python train.py --head_dim=64 --vocab_size=50257 --rope_fraction=0.25 --lr_head=0.00822 --warmup_steps=0 --decay_fraction=0.81
Each number is 500 + 25 x the weight over the matrix's rms, rounded and kept within 0 to 999. Layers, rows and columns count from 0. Numbers have three digits each.

# up: layer 4 MLP up, 2048x512, rms 0.0941, rows 354-453, columns 0-63
# down: layer 4 MLP down (transposed), 2048x512, rms 0.0893, rows 354-453, columns 0-63
up354:525508538517462480513487497469523468502523466512526479515517515512521495515466496463499519471489499480502503523479498475465493526529514515496516490534515507513536522534491522496525520534462521
down354:487506462534514500513528491483482482443520483465505505498482471444516534487507493505479450507494490486517506521531521523498481526478487497513516459474522524504477503489459507487513465510535468
up355:479518491431534531467537463486545539465499491537516481510506539546491522473479535474515529464464507560500469512528494536528494505475475463534470549526471503449509486457509452459465531494483499
down355:480491478485526487520496491541467554512494534481504501502477523473486503512465468497517510475477558507491547532480434493481503495495462552516510524494545511494519530534525510511471466505496538
up356:527475499507528501490490492508501523472476530539526543511524525481485513513528491514506525507499532516473497537497493520535519493476462478460494527496493484503455509548481527475508545474512474
down356:441480470476504472537506537482521486499565480431481460529511494497517519512531493505501491474475510530510508514507473534485506528483499487524499497483530515522491562479544508492519461534507506
up357:468539482466483466509449528467541512508516490499532469484460536517507510532497516484485467512495498506468510444533513489510529494482493500521481497488514497531486474470481483474508490502479509
down357:513482476501495464503546502445446488494516484505491529499533482455538483447471476492458493530493547494475524496513458514506527494525462532496509530528500514473491501491477499480535503473494492
up358:489462439489472485510490500471507510488557507515537505485508534532500469490519487495502540486501462494493477505508486457490512506485537527487498485497507517475489484489504540533482477508489500
down358:522521540479477549475518531520520504512457499492503514504501469496492506513513483508490495499508533504518501522507456525500527515537490502527483496492480499501537508505528499473485517491524481
up359:515466450477499467498533447507486487498481504490496471479505466465495480502470466499533522500494488478510494489503504505519503495510501489507523502510521503476459467502464472471488522512485470
down359:467476510519478517489504534494499496529511485494506495503530529532543526509524546503478519488509529497471474500474484488471463517503493520499487496466494457521521444471543502545521495466533489
up360:507498476489459497484514477515500504504461511518520503492507513457493511541502532516518492508504504482545508516429481530500499508484490507490501477479532503516484529512465477517461496491463503
down360:505482521478504495513497489472504499500530507524525473493512534542463511526474537553487469489511511507502469476508509466502505493517491474541484483503485496497515513502476452496490520448509485
up361:514495522501548533515519505450542512506459500469527526474487453525479447532560498446469531544456473486500476467510475487486474506501508505500495504494517529540484502525528498499532516481539544
down361:473486521542495522490480540484517459518508468481512511504502502480488482502478465518500489492506523543542518487483510518479487517502511502546493502495576519498498470481485489495500520523532453
up362:516477496563489544524500532533515461505483446475495479511496486490458512529508522488505499490507497489480509492541487544482532500508550494546506491508477466485519500531464515531487529502470478
down362:446520484500502498474470440512532477484543502548532551505521521403522487489554469503482491495518528556509513500485493508467543485475468508516486527529482493485493463487508487481534474512497498
up363:484522528521513537503542534479523472516533508468447444515534496457484504494477510489514524537483510525515568507495521526485492509516492510457487497507476525498482507494518471479471497444469407
down363:491488485482523553534539531511478525516480508485507487514521504537488468492479534495432500500518461537486473457539482508454466473468477538483511465490482533472522496433485497507511507483514433
up364:482471492507498498546488504483466506530516526476517514493456462510457458514503533480510591500465485564548460516494529526523472514505535488511480553498469475525514493470499536516486550499513473
down364:525517490491488475515519512556514480467485555497433490484510488450502524477494509472532469529498452479521532480552531482500525512455498566454516538447527494477534537552528470477527482480478481
up365:480496478507487451497538536525444545501446483470477481525508543505528539514477494479470517547508509505488507515525519500533460476539523536461514550519488518490446490526473494497536487471485459
down365:501503501508487467501472495503544509507530489516517503449496466512461528481507500496528536493492542521542484465515480520475505497526504486565438498513521496420521533496486485535464522514505498
up366:496549497530457534502494468525537489553491519485483526518502492516486492488505445541505481543515510479489499540511516507496534475548486486488522517516484474486521529477501499507529495528550494
down366:538452484459501473510552463468489503531457497481519533529492518511491522513472527516529492502494535480493483526533523507498483518494482527496506490525516464501492463508493508518525514531473555
up367:535442486442508466497488534482544500472578534523491478518520519514507510506477497513519531515512531487474474506496518496523501491514519510469548507522515474480461494497456519470473497528492508
down367:465502479498532510512438467502520501512551479458543549523504500513482525448503522495473519495445462495496497494472456567484521508442532516513509487507521558493517511477491501497521493509504504
up368:514504528486525508531501486499534435527454485540485484488502449485525515534502526530458497527501506496502508559493521505478518485520492526539473504487482554493478470517482530490446491500502505
down368:545497489506497530492501452535468510549477517498554528483545502508495492537486452524485524543496545457477468473511499466538484512479541463542496489492525460497518512488474446499519485514534538
up369:517487495503501535537475565483483539509488481520479493482472475525464515505510502500504515522517526455492491551484499481546520528495515504489479464516494482437510526558464505505486507505480498
down369:479522518474488538495482478496483503531500512484522553506529495517491553486479475506488506527485454499486562523497490523498528499511503477496504445522502472508477494525517472503486463478476470
up370:506505583503505466487513506525499453541499472484561461454523490497509516502484505485519552512512489508460517457452471538529511531520520526493564480477450473494504499528465476522545462528499489
down370:477492509498521530474536496474524437527500499491530468523479446482512469512519501484476531536495515504487510461544533520545480525520498456450555529491523478498492519521522512525470503504482527
up371:476515500519479472517435486514530507498518474502521511488527497473464490511463509465456490492530501480463531527514509471527521554567529482551524515490477505483488460515499510504488464492485523
down371:536502507454444519521522505477477527477482438448524489526525477503508536493475470477508529508482508503485515510495473499450528499534530540475483501476489465504524472510518501512468472479491507
up372:528498473521481494507495469509499471511524511490493505457477474494577535500506499529523495482504488505520478474489466481494531526524472504518475482473533512496539492559529502500493491485491520
down372:475512469486497473518494510481485525518460517481493524499474514537457467541506528509493491512465498518498513492540501457536460491526516503509523523518487545512499546521500515516531504524536493
up373:448506497502493468512465521488495498491509490500480501521502569473459503519508497508504491461519497475449478476524503459525514451506426544478530560497467536532458517484491492488509486516489476
down373:494516507483510519517527504541452481468502486512507508484462475507466516521517502524467522523515520505417478476474518500466492471477453519486524518534420490496485519559531503519496559431511544
up374:493483468495476497521496520521486540503472526514525468514495476509481522506487515471456503524542527523478553506534461502514534483511468512521463501471507480471535489513502474504502496487459467
down374:518521474533529467484520479531560489507495496530489484456497500511451465539517470527470458475477498502502486452437505502487484450509513503520493484505480494498522453517486510500480463497519501
up375:473437475518470454472471482478539466507483492545486500516486503511566496522466474514469488471504515492499524455522473504484490569501516506484544473450530494502533521545512478490497467484474495
down375:508533513486562515503480543487502503529501508514486468466492505506454503476549481469516521514545478482457499539537527504512534493485488470467505551503498499506469530520490499549500491512510499
up376:429533552493546530481545476463542530477484523506490516477512490495533519503496496483471543502505545570534489464485495504535476514473483526404537506523478522495527489528517488491502508514495514
down376:504488478438450527487497469529495518524512492520530523504457491488541487480453483502507486521471532524490516488547519508504477502504499502481484480437490499508509519469473501476477463527481516
up377:485476533497551522500481470506459571484512489517488514515447522519490509502529479495485537502538524465475487515533488492524523511525502453473539506518510510499533524443530521485469428483507486
down377:529501448524500498483481491486504525510482518462510486463487489467463519505492490453461488507480461517471531445531423508552481482453508502511502523492467449496540505515472531467485480481473508
up378:486499481517490511497490481502480497485476438559500521489488502514473477503465485516504515511494491501492500498518476484478518513504488500522491515475484519492466518501484505491527477546456465
down378:465521501520476483505545536489519495529534579462483474510499475515490487514516503474520453502509493503484486475508496543540521530499502450441482501520521496522500457487515535494523521483514480
up379:490468477525490545487444467502472521500517501482500490497526513529529557521464535481519536490465487471482504536494525486522473486511492494492515427477500482566502492495466539529496514442492514
down379:510501508515496465438510522479499477535490477540478491520500472513486514517531471491535462505506483439530519496483506508491487503499510472495506534501529475517538502476476501491445544485471514
up380:485454475503513455521469492522486509524481487532488521532527518506494461506508536492482481509567517496497476494494468522493478488520442485475542478504511551508492511509454539481514481431502470
down380:479478557519482543481513451492495491473515481507473535469478502517495478492502466505493521501514483483505505501462502513509501530491485495527513444520500494526493508491520484534501526474490535
up381:485467496524513517493449471500520477530509504492523479482462449522505497516513514481499510494470509473489529479524538502491475498496554537501485525506486534522528505546480528524472490492454543
down381:542435483488529522457503504487490529485529493524507488543516493490524543529506494483506534544466548471534462489434466457505477547507519444520453534510462509544518524493501556463496459486505544
up382:513502493473499503458581529474582513525493464508544471497497481530443460533533498510513509488512527515491523477525489515488553504496458530489508491484480465498505471477512476508481490538470525
down382:499491504514479549455478493467503522497526502470521517473478513508511474509478492475494531478516490513449524466513479548467465520497519486514462498534508539484504568520478436500504474481520504
up383:517514533473529483555493504480467524543475506528466498454517542507494448539552523508533468493477473470525539477498534492523493521491512488511470528488487499495470481534532522520509494476494514
down383:506493489534525508485505496537468505485507478478523483493494465512463533481472500467483481522507511557495465527481475465500488491504475487489536507491542486534542460481453472485525481514511530
up384:489485506502532523532522504482494533549504479504501488496495508507491515501462457489453538512455462475537511487466466522495473459509463522537485511505501518488553479541447487515535493526483495
down384:453494477485439460521498492474481466472536540519536542492487455499501526506475473492514506489491543479543452500519544484500491444488469485505483528463462469503475477538490494454509514454515469
up385:513486520512473462516536474504551525542514481535505479542481475527499465495480503508535494480464480502485526487484484483530483564530492484503513460515494504515510511519437431560504495516535518
down385:500459542471503500532485439533517536476500484478501506521516500543514544490502490504509500542505537554500571495467522486501484533552506472491496462514491486474488471562523485517521487462503485
up386:466508502478481498466505485525488485497521530510491509493453519510466495574505499489472467447524492534526511475513503461534526517481551506554500485497471505505497506500486483555508498538477495
down386:513493492504483464518540511494527479493477478487496454516501512490520503461536500502474522509514479470504500502522485476480510453515473501481493483485469475477514522496495520552516554498500488
up387:482508504510509535516531520498497499500507469533561461485471459500545551511455498512526505526497502517489526519472472478512515489477513541471486452499486506494479524554503535494535521437489533
down387:508521468492521512527530501504517494531469506512496481505463543502480511498516521471449492499483510506499504481529502547500474532546489515461499527500506529549463471513533542484496480507492548
up388:512469499515537508517526485508545520477511459528497506490509499519498470486477493526485474466497498521540473476481423532481518489467500506496465479462500474487498498552490497493463518496529464
down388:500489516488500482551497478523524484480497516482495512517509508466489527534533491538523496525516519520447486525465499493486503468471504492508521526506530542488499527475486480493534492496519475
up389:479473498504510476539500458507532488497508539480514444521477599487482431533505506508494464516526513494486485480496539523499563509514498527507518534509528467466490501509478488516494509494527475
down389:479493475529480509479493520468510504510476509499539517467475502526502496459490504488469466512499517438481476422472505459502505501503486452534553494502466477520504511515509488529468516507456537
up390:505516491540460520493464522487501464479477513537466478481459437487476561503487542515522497538495496443524495501532483540542513464541522542482511520515537509552515491480498514482476484507534494
down390:534533500505538502531483522479551540437471531460533503476485498475477520538503492510469530480462542516504495497488530476524544528496480523499528514502444539518503461461492472519443531448464521
up391:472528483498513527473491509509492519514526477499449556506543528522532553506497517503524511515473503507488525486468456494521500472516485486513510504523517506519483480509492508501518481480498498
down391:530494521534454485520556467514535500500467518543557480487464481470529457475501485488480521500499478489518453525535554521479506497519472489480509508494499515461505518503520487467512518522480534
up392:527545480544484531510534514518521509484530495504496490446491475488515466486481509521510530498494491497466482483466507512495493538480547501465501493478517516516497510460493491472457506525458476
down392:500537483493483498508526498467483458451492484491491467484513482509477556474506499480496545452565522469476498491501541519496469560509517495460498502498494482475515449476568491475493516536474542
up393:518477551500494524499471540562508535467532524483468478499523487478439493491486519477531541499496512471515504469498510480512494540546483524524463490535559481457460501522563532524506495514536518
down393:491503494468495495470540498463535499503505522474482510494498521519555491493498512500457535477473502518468461470492476500519478484482457498508479479509510485487452472522493472501484526502522486
up394:506511495495506534514449515527499511514506484506501495503514475525502497524505471499518529491523486482494507545502469506510497494442464454534490505502507483506472468474484458499534491540456510
down394:563525553505499499482517499511489488509500493489515504508482488503503522504491498478514499547531498501520483443489478500502438515488515444523518492505487464444434508548506549535489475486565508
up395:489511509494527558500516539523504496522478507539476544544526544532527505504483462464493476537507484468528515538469517384514511493505478519478498464488498471458511506497505503480502496521477468
down395:514516538486519486499505533475476479495512500461532468470530565497508532528549463485506488479531524498467516517527540502484480471485541459444514496510505507496485507502467503468489459550528436
up396:495522527531538504508508512525495486521460490504518485513472485466519503487508475509494499477520470509490447532480477517506534510459478497452506529522542487509536495549536505522501490520503462
down396:497481516479493523477502481480473538487523506488469493479488481523514548502525501518504511509495481464531485490532506438491495486483508481490512508526488509512472445532482452484518511482530479
up397:497463436512498492483554547491516526538525543490534517498478491507503488510523484512527506506495486533513490499519536444472509489461506526441547477546459472446465506502486501485521508535499480
down397:522461463496520476538542501501522485468475494480523501519498492508504481499509530528483514525493549463462477512494476480477509492495491474502471479475480518484478497489532474518467535518466408
up398:455485499506452451502512464482519480536484454503535498516452479531450483542519462531480439495527531486458457502505533459446500513436514484505518500520466469547519485511528544495501507516476541
down398:538490524500530486487508511537477485512475573488539496516505460512480511493503458488523532522511468549472492514472512488470508446476505510544509507506446483556487493493517536470546511517531514
up399:469461508464487513485479483475503564482479485545492536488540490561473459533453536534495490481537484498491451489501495562507456498517545524486484469525512560492460445477489523546463455509520500
down399:469511523483525536484516473469487467514476510531462464490521501497472534507512526476512422492513523479490459514508415482484558508529486490493479446542490493458495498528505473512504529546496554
up400:535564492512451564537478532495527502500452525485475520525468458504527447466544502472485512483443503513544519436451493543504515487497500523507480456501509487526532456495512518510506473544506497
down400:520506485504474517502508478460496509473504564496495512498519506521502495469504487448488537506432468487489539499487484507504504518532506483492456486526478488491540479557485468486502485528482435
up401:456517483525540472467507477485571399584443530558514495468475514495479517549537481566481486524463533525467502518504491506466519477488498510545496520525538487476443482500525498503520495506458486
down401:516501476495521503515513514484484535481510483470481493501543514489498475474430521457501510477513505455470552491532479486507497497494481517487512457517438508510486553513533477508522479518538525
up402:510486476476543482482490461489483492419526545501507541550512502480502509486502496536490456519528514467477509466505482505499478515499489471516482497495519468486489492505500528488523492503481509
down402:491522491511468523525528525508518533556496479513510472453489498513488497514494513481510521491463497506531488539513508486519522483473507531508466490493484508516520510512495479515473492477500494
up403:506458506481472509500488516511528523515431496486452474545471536508530532503521469458505515493513445520466467477502558523527488504520456510506514510534493525505495517544502467469512489482494452
down403:481498504475476523512481503517457477506474476512484526500485487449481497484458474495556515459509501530505474488507541522509519507494491512513544486499492489503486511517506517491470535556520495
up404:495490493460495522476514528504490449566503466487525494492540545506528549504468479485486496514534520490518498513519489396479539518499481476464484487504538480524499465470497488515478507503447485
down404:513512495498516497469510498537485513478521483505474472492537493473509498456509503552476492449518500522503499502504514537530451517484495535471494509502517493466465528548495531529473521530531492
up405:451545494511467507492507525499504541504498549555475508464503487542438509522508493499515488503500555471508505509503543457530529503513529502552478534541495518505474512453501510548492509488501512
down405:494465515558476475508536517466492475511479495513506468474525520489525571503562480506494466498535500522472487476522513512472509484486488543503468528498503506536494498505478487477513466540557507
up406:519457511473508496457492486497534470511512488527528497506532508481488489545493497475480531530460498494483553492485448475460518486517489469509493521499509525508508587541480505531527508491488506
down406:467506527538503486528496516471471444520436510460494464503524459508498489507520509483540460459554494521493489542514515487517493514460528529513474510474501494468496497538470522535534507488508509
up407:445492495511507460484512488495515488512499531484553482486505547517536531505530495525505490520522480494510500491517475503503506481468537508520509465496502566488427524455509473471490539465454467
down407:498484507508494500513537510515537482503527483515536496492507486479491450509477488474540541497497510467515473517459535504510530513524479483480514513457521477553509517532501495523459483487493501
up408:494502467531453541547438435489538543517450517482502475469490511484463506499477511490524518532543486517534502472551510512476437526504489474484523477497501522498497506472502440490477511512521506
down408:504478495475491475493495513484449505497531466518518503526509542490545508486513508491456520496463512514520527508550508465469527527514490495500488488478537494503479491519547532495535512497479492
up409:480486493517492488507481504499478470524489508507470497482475490486449508501525528470529509483510482468482495477511522517532508518450474455512477497506520513507526478494490553537466536460501498
down409:509491495465492490503523474520538470513472537520542509450504485470482553497465500518489543465520505505539457469502493523538484500492513505520506514511504504498522502522467537481541511481435497
up410:483472511559487506467537533516479482493506501481495508510502517486547491481524520510461533523489515508488534488494455538489458473551475533502513513514546505488506469516541499510501466485522519
down410:503519485451481475518504450528518511510489491498474502497519504484485530520520480487528480464540523504510483520548496469491517505467544507510472487480439479485532493476503483482477520528515499
up411:461550499495465478502498492531545505492476491494540484463481565509510500547525515532506498435479518494502436486471519491484500547452487498509516534463457507515516527477539492512560502507474526
down411:520493502496500511520496491498489477478492519502524518535469503511525517503482495496510519508470511469496486466485497498496507458516514476530492532447485516505516540474506517503493480481475551
up412:464478492548557471525465487517502495507486464506492520530508507522498487447472515490462481497470468498514522505491489495498515525482485504524519512465478494456499504508502477464540500500499497
down412:531516482470459509509519488480517508498539501456500507533484460477487494499480497471535517473522557516499508474536510484499521499468511489454506435504513494530463494499509555528477514457492490
up413:474508513477461449508466536503514528505531500505492484503533532497554545522460485497510502498498518481503488489496525484498496508486511496513528485457512543460455474509499511534463459498489484
down413:515483483532500547489485457479499496455485476515519514480488478464481488484507479535508458472478494451451485509538520484488531523488518475484466522490473497468478494472505525482482481504524507
up414:468477468510531529491527511526492461515514460498455503493512529535468479513538523481511520496495505518454505493511515467512521513516504489483515469475499484529494542519507504511509529517550499
down414:517533526534508472456462504497520445463508501502497482533513496512478467490514470522550464482495511501474499522477564504514529457474489485482519457495505515546499576533542503467484480477520513
up415:504485511530456492475509534477526508519485519542524496527487533470536483503517524495534447496511498538492525488471530524505472540511539496538491510500513447500512482528484482507477527472502498
down415:464530528483521494486488503495497482487495496441494485465511461504483503484465505499473487502490528443454476505498467511521508509518492499510504528533499537513523527487496514498476509532492498
up416:503549520521545533470492458535543509528500498532511486481468466479504509546495497510516456478464520499506503505460472542505510491502490471472496481529530495472509505499479469543463520494483534
down416:503458454475506490480528478493506503483498473497490519488541484508506506477497518507501480530525516492504522461539557511540512523513489521512519507506504506496498517524515476507530533523490499
up417:525521469504497513477498509470506462474513495554440462454496504515482493467507482489499537503547509526499485476534518489488491520523536531481529530505537473517520518506507499488497498470476537
down417:516476545497483504513501482503519541532526491499515504504500471472527519520452535473438475469503485479474534484503458496480473543489521467501483464484482509500454454476521511498531497517528522
up418:452508513497527492496481527573488533449478487516469483526506491511469484506432490514492476433425497508500483469500472526553502490468497486494472535450505511464583537495535483504481458509521503
down418:527472456534467477563529508517522504518518496466453522497492503510489516480458465513522488523502506485499481434535515520535470516515510489446526569496477521513435480517465474464446412446481508
up419:474456441434482508529484450498517530489522541506478504521504539496498528519512529526524465500470473532498477472564468513526470515533539485466456506518538499580463469494480554521520519519474458
down419:489455543525493466488482510475529475520480494469515508477517519552497503517498502517526471519519487507510457489508532494466468511423470514500487483524524537487540526467534495500473503537492519
up420:454540505526490486508503461533509504515551476526511502501487490484494501498495523505509468510518478503556468489514505484499547525516525480502496533508526515477476529473513470486526499480528470
down420:492489465525540488523510483470465513511498525482489516501492469482543503503484463461505494525509496485506483466489499514449508486460488508501492489478504481498465560536507491460514476508487500
up421:535450532503522540513577493487501575414521497509502501509488497486488502506525504510495500575503535492524516473500521481511481459476489478513508507510502503518493510519486458476551495513487463
down421:494550500502490481503477496515503437542469478530505513520529507516514506505492484475514492450472525501495486506526461506512506529527477500454499505515518497475511494496487527514468491506507531
up422:509535555533457465463505486454477496510483532507504464502482469492516547493486493496495505492557476485464486543467513517492506512471499478491475518481475465555509446504441549510470474513526547
down422:460501528474510491512527522494491480499468498513511459504528525552545553480523519501561549499511526449489475472545515511525511510468494500545525526489517520596498507537478508491490495466500483
up423:558505508503484487497495490484502504467479520536504474563524535481480508510511500565471483553491503452483500538516460493463513472462484485472512521493496567492487505513535513496522502494504451
down423:436529478521543502510485501539475485513538472463455510440492468499515479501496507462538491472447488509502451440472548506516501531501489527512478486488535462496491527518509492509460485532490540
up424:557479493531513530517490468509515536509465480496523492466531504494532502496498505476529492518489490537544498542530488511487494498540534538515530505471487484468518484485463514497505466486479450
down424:530488501469513500489505508478494476502539506475466478488501441531479543475510476523478484478508495465455482449514513470487534543440492494547490458513542499516518518495533505469500506489509502
up425:481534499520504445481518502460494483486465489478488487527502484481500472559484479475498481467525476490508521487514492483500517475495474491549516504478519523493540541538487492493521460508485453
down425:497493462489468526475516501488487503512464521489512496482479538514500500487484483527468532518491539478502486515470470484511520475514498518534521510483526457500527495526512520478418504525510503
up426:520457506567480493510465527526486563483483501517496479486453465472494479448453493499513521475495483464486497505519554495520491501441507467518506513490481512473476506482553498501510468468538457
down426:503530504482531482524491471508520532481503523479527521490509505453483472516461502501514490484490501476476487474545523455480486508486499501500525563447474456480530481504510515493520466433536463
up427:510547461511475491505510522525546482483517524508464486490531474494507496505510505523461459541498496513537465519500514527468504499484485486480543517496501510486517487499489517514502540514489531
down427:456528547477518469494516519552506513498493515524470518468553490483485515495493508481508469509479490487508541506496506517493516517531475511454522493480516491449510506520534438503483483472491484
up428:464495484477482544448500509461497548515500489521471474464558465493500479495531495499549457496532476505485504474515487442516548480544499494525490509491508455477481541535479484486442511512507462
down428:515491515481515518506500514450529478487525508534432540507507490522526508509507461516475471506510495470508501534505505479483513479455492510494456501499515469530528478549488483478506491487479512
up429:468514465506519505514556529498529476523486510499493497484562484498479540453534554483494487489531439505518500483513496487477515496514464504486545507487511470489517500479480468474466489510517460
down429:497493478490470493486497533536478495468476500488499489453520503496498458513486481487487482468501486526468462530499555509493503460528554513527500542522450514509498475517482546497470478515471488
up430:493502510465543491490526482537498457476536506517465496476520493495477519468470458484492491433513537529500455440536482560527455528458503504495513531534509546479469462485469459474509469537519490
down430:517461508523492509513497528499523529499505519501489490511507516481530516506499503512512526531518491461492542504579446450469522527503518496508533537527478483525513493527485479498472516526512484
up431:484500505525459517484509537480558519536487463522485483510509544436505508508562469501547591537535519489516465508473505507496493522467538521433517495524527465493518472541495480496456528490505522
down431:513482491462494516517448528510482495455536506432509504500510501465534544447491457491469506489497505444446516563535500519515511526415524527527497514527525522502465501519483534491489528481497514
up432:501487489543509531537482486493503502518523484506490503501475514487475535517548534521486434518494496519480440476483492512504493521471475507504475518470492502497471519480499487471474541568536529
down432:484491521486532519520513525504506509531512546485534486496500476483523502469474470464466500508508469480504488531505477465535513490464521546482490517487502477526484494475545517521532482503504508
up433:506443519482482468488522521492524476485499542561502507512500548475499489497471455498515507486430494511490521480486463480513499501487487466511529557511528466510517504493457509514507496526510503
down433:450495474499531513487463529499529489464512511527507515521509517523543466501530502494462503505455500498548498507453484491496503493533482487482506503537501510499499526498487502494502510483495510
up434:478482464507508472520499490479486499544495502528506489457462467497525479495494516526523509461457528487497487568458481505486485511546456504538476515489467460485418499479521471475531489513514526
down434:437470469508530491499559499503517465512511514518487498474521513471500531521468481510522456509484462517507505464497482496529446476492527507476510546462486561529555493511516500511463495479476496
up435:482508553516489487513427504503490496499507474532497488477523567485474510521471495497521505521511499500509520482483548542533496505497516540471483535497508549503465506494479497533471492489487483
down435:543518482519498480471549508480474532476448529473499475505503500486533502483478512450543509475521518507487487487481516507498467500520508470511497513511443519519516487489529472466534493506496500
up436:504519494493537468496495532468500489476490499493499471544494490491498463522509536521509479550505522469526523485544491495518477513499471480483523525460516540534463477523443510504518518518504483
down436:457465525517488523512513491511504499520458487516497533471510514505506540474496457498510524525507510526490434515473511478503480462502527455534489504537439466466544502494531487484492475497500496
up437:529466523495514514526492496515502501502491498492502478506518458448506509460418477513484486492529533505515523498486517519464528547472511529513535522514483474497499498495520478516500511540501517
down437:442514531462528534503532518495540511498530513481493473503522483503548498502524501471503484556513538496459476499497535494458480469497458504503494448482518527504512480466487509541497472521511490
up438:514447499485470498477506532481533519537476528438497543507504509453524529527516511503505489476497531543515512522518510512498510517506472514502483516497508489542516488479527505513507488480578476
down438:474553519493541489478488483507511493485536468540536469458493511494472509511507495520512530487562494418459481481496543477481502474509521461487503476548469498492505484567487486487493501506494528
up439:501480531516514495483500496481544522520514494529497466450475474478531498518527477502529465524491520530503489496497513501498539511489443513516545503520465491481483497507438490503475549499534534
down439:519480501500515522475474509539526495507517500515527514468516494492498529494470506488516482453483513481484524519511478513483504481501508516521437466484507506506513511510518498477504505491474514
up440:483512506464540489483521458457463468497524531489521509533524534507467474504502485517493562530491504530469469440538472527544507472481526501464505492496466532456548520488518490511517473501497482
down440:538492484502461534496463512497517515488526486537466479477488493534527528489525499483495452491505540486477525510488498465462522535514480525535484537486518469513435523502523489529464472523509542
up441:550492490489503497521521469480492488484501461566508513537418487473479469477526518517519511475510488547522525464506500496502464509526501468518486508503481515465502494501486470536500512517501524
down441:453532482499505502472438535508472500502559493475494482494513503559527533506465487511524498506510429494476487497503560518508507552502476491462525465461530517516492519532534490532510537549517481
up442:445431507556477526519514506469519478468497488518519511472540505551460476516499439522470501506514446426480498487522531478514558464493528514487493547504518527516511487502511507491509507481530501
down442:524469502481490503527539509493509541478503525519499484538495446467515522472506511497496472534483561549478493448500468555504483494512531501518500546517492502483533490495559474479495499483460508
up443:483471483511499471507462500532520494511503481466499503519456531523543511534495463526506514491488513484529476512469478505522490507456500490468521508521526489476506506516537531477467508486504491
down443:490486513493484504506526505492533473516538533548487492486514495491461517484478576500475482486527494506466493491547487476483486492520518491528490517495463491509496507493480486543531499528499470
up444:491472512475548514487508465479541495543530493497501498512531494544477509539498502504523498497472477486486500498459480504534516520504474490488511505497513477489451506515442547509515536459517536
down444:494481496474521463502472526458514477483523486469525504510499503537541488506492498435483536498531502450500505480485516517563474539482488460503524519518494531480539501501509497492471492525528496
up445:467511476483516513498456489519516512535563486521473489493489487490511531506483501446497524499489493520540486493510500511492529521497483520492516550495502473476458487479471534483487477474472510
down445:473470491502510488501471494507471474531467524487484484488488538499510471541508527518484463514515514500490522497502483497550480548476506487481509482523537505509533536481490481517499546513508525
up446:499438451516544531486530489526506464502536488488465484511510550466558501541479559484519533551506557539473478472540496508505495487525507496494487486497494539460458557506482498512494511523482489
down446:509498490497494480557532470531507475501517502545484470502465500511471545530486551515484488545501506496489504506499477495538482512535514525528498490466527458490495453521480491507547536486534516
up447:453513515513497475479476486486516534462497476525463530507454547544539544544504509531535491510468518503474541500483496498520525479514499496468496541525493491492514488548511514506485462551503503
down447:461497533516525518488516513502536481520499554511494498471552524536512496526516475512473485514518460472530433506507489507499482459524510542501498508507459521467544532512452483464500487581480532
up448:524518498500516493504482518495454515518515551501523510461509476470504456511557506529505484486468410499476492524501532482519491491519449500469537502508486446536435516558443481488507468486475524
down448:474473497489495458472508485503531505491496487555489498493456504518469504500507511479487512498507505519511467466489491502490482494536464488522450458503535536453551552500519491501476535493522488
up449:528485439488484496513569442513492528492536494498474485505477505512527503493502482500495496508517504516519455468513459489493537461533483515482486524489493540503461453520480490475493509521517520
down449:513482527506528517482501540484500496495498513512522502496529500501547473507483535464511488493500502453490564504499502505536527456471526529511551435517471531509532506500458438521495510490484513
up450:495457460460509444525486527487515529513520592495487496509508543496465489482500488534516512521515521505502495503541490489466507531461514507498537489531488470481505518490535488513539487518493486
down450:493551495515436546469526513517507508495483499544512479479467500504493475515487498475493481512517491477460479499518521491540471483487495467478474489535488512544473500507486512490484513515522524
up451:470493493495544481467489487493514498483511438461508488442485505514481480520501481497463455499499491503472473523535481488520460551493491480546499506534494494537443557485465508499437454517496505
down451:520481511509510454465474513541480469513521499492554504548529541508530466513502492530500478519508549507504476492471485459503457522484501473528484544477507496507510528510563518475523496486490524
up452:528502489532497465479524492520491472483525523488487458458498502457534541506502518471502484507500480529471539516509526485551518533502480464477513513502520503501462437504503482481525483518508483
down452:467516495469496519520487489505469510492486457533507562528500470496482493521511499506492479525521490506498463483539501519478509490466496526509483495495499521509547560502530505553465531505497539
up453:544476448494551509511509504547513532517491474486465508475483482504533446471463479516500492501479488534517479482512466547454487488487490487488539502469501539535526480509496473496521547504509440
down453:504507492456501491492512481500490559523477512526496534476520461485514492515489482487533510488497452494534453505483475513503474489511491521456529492546474480517489494474525498481465543503542509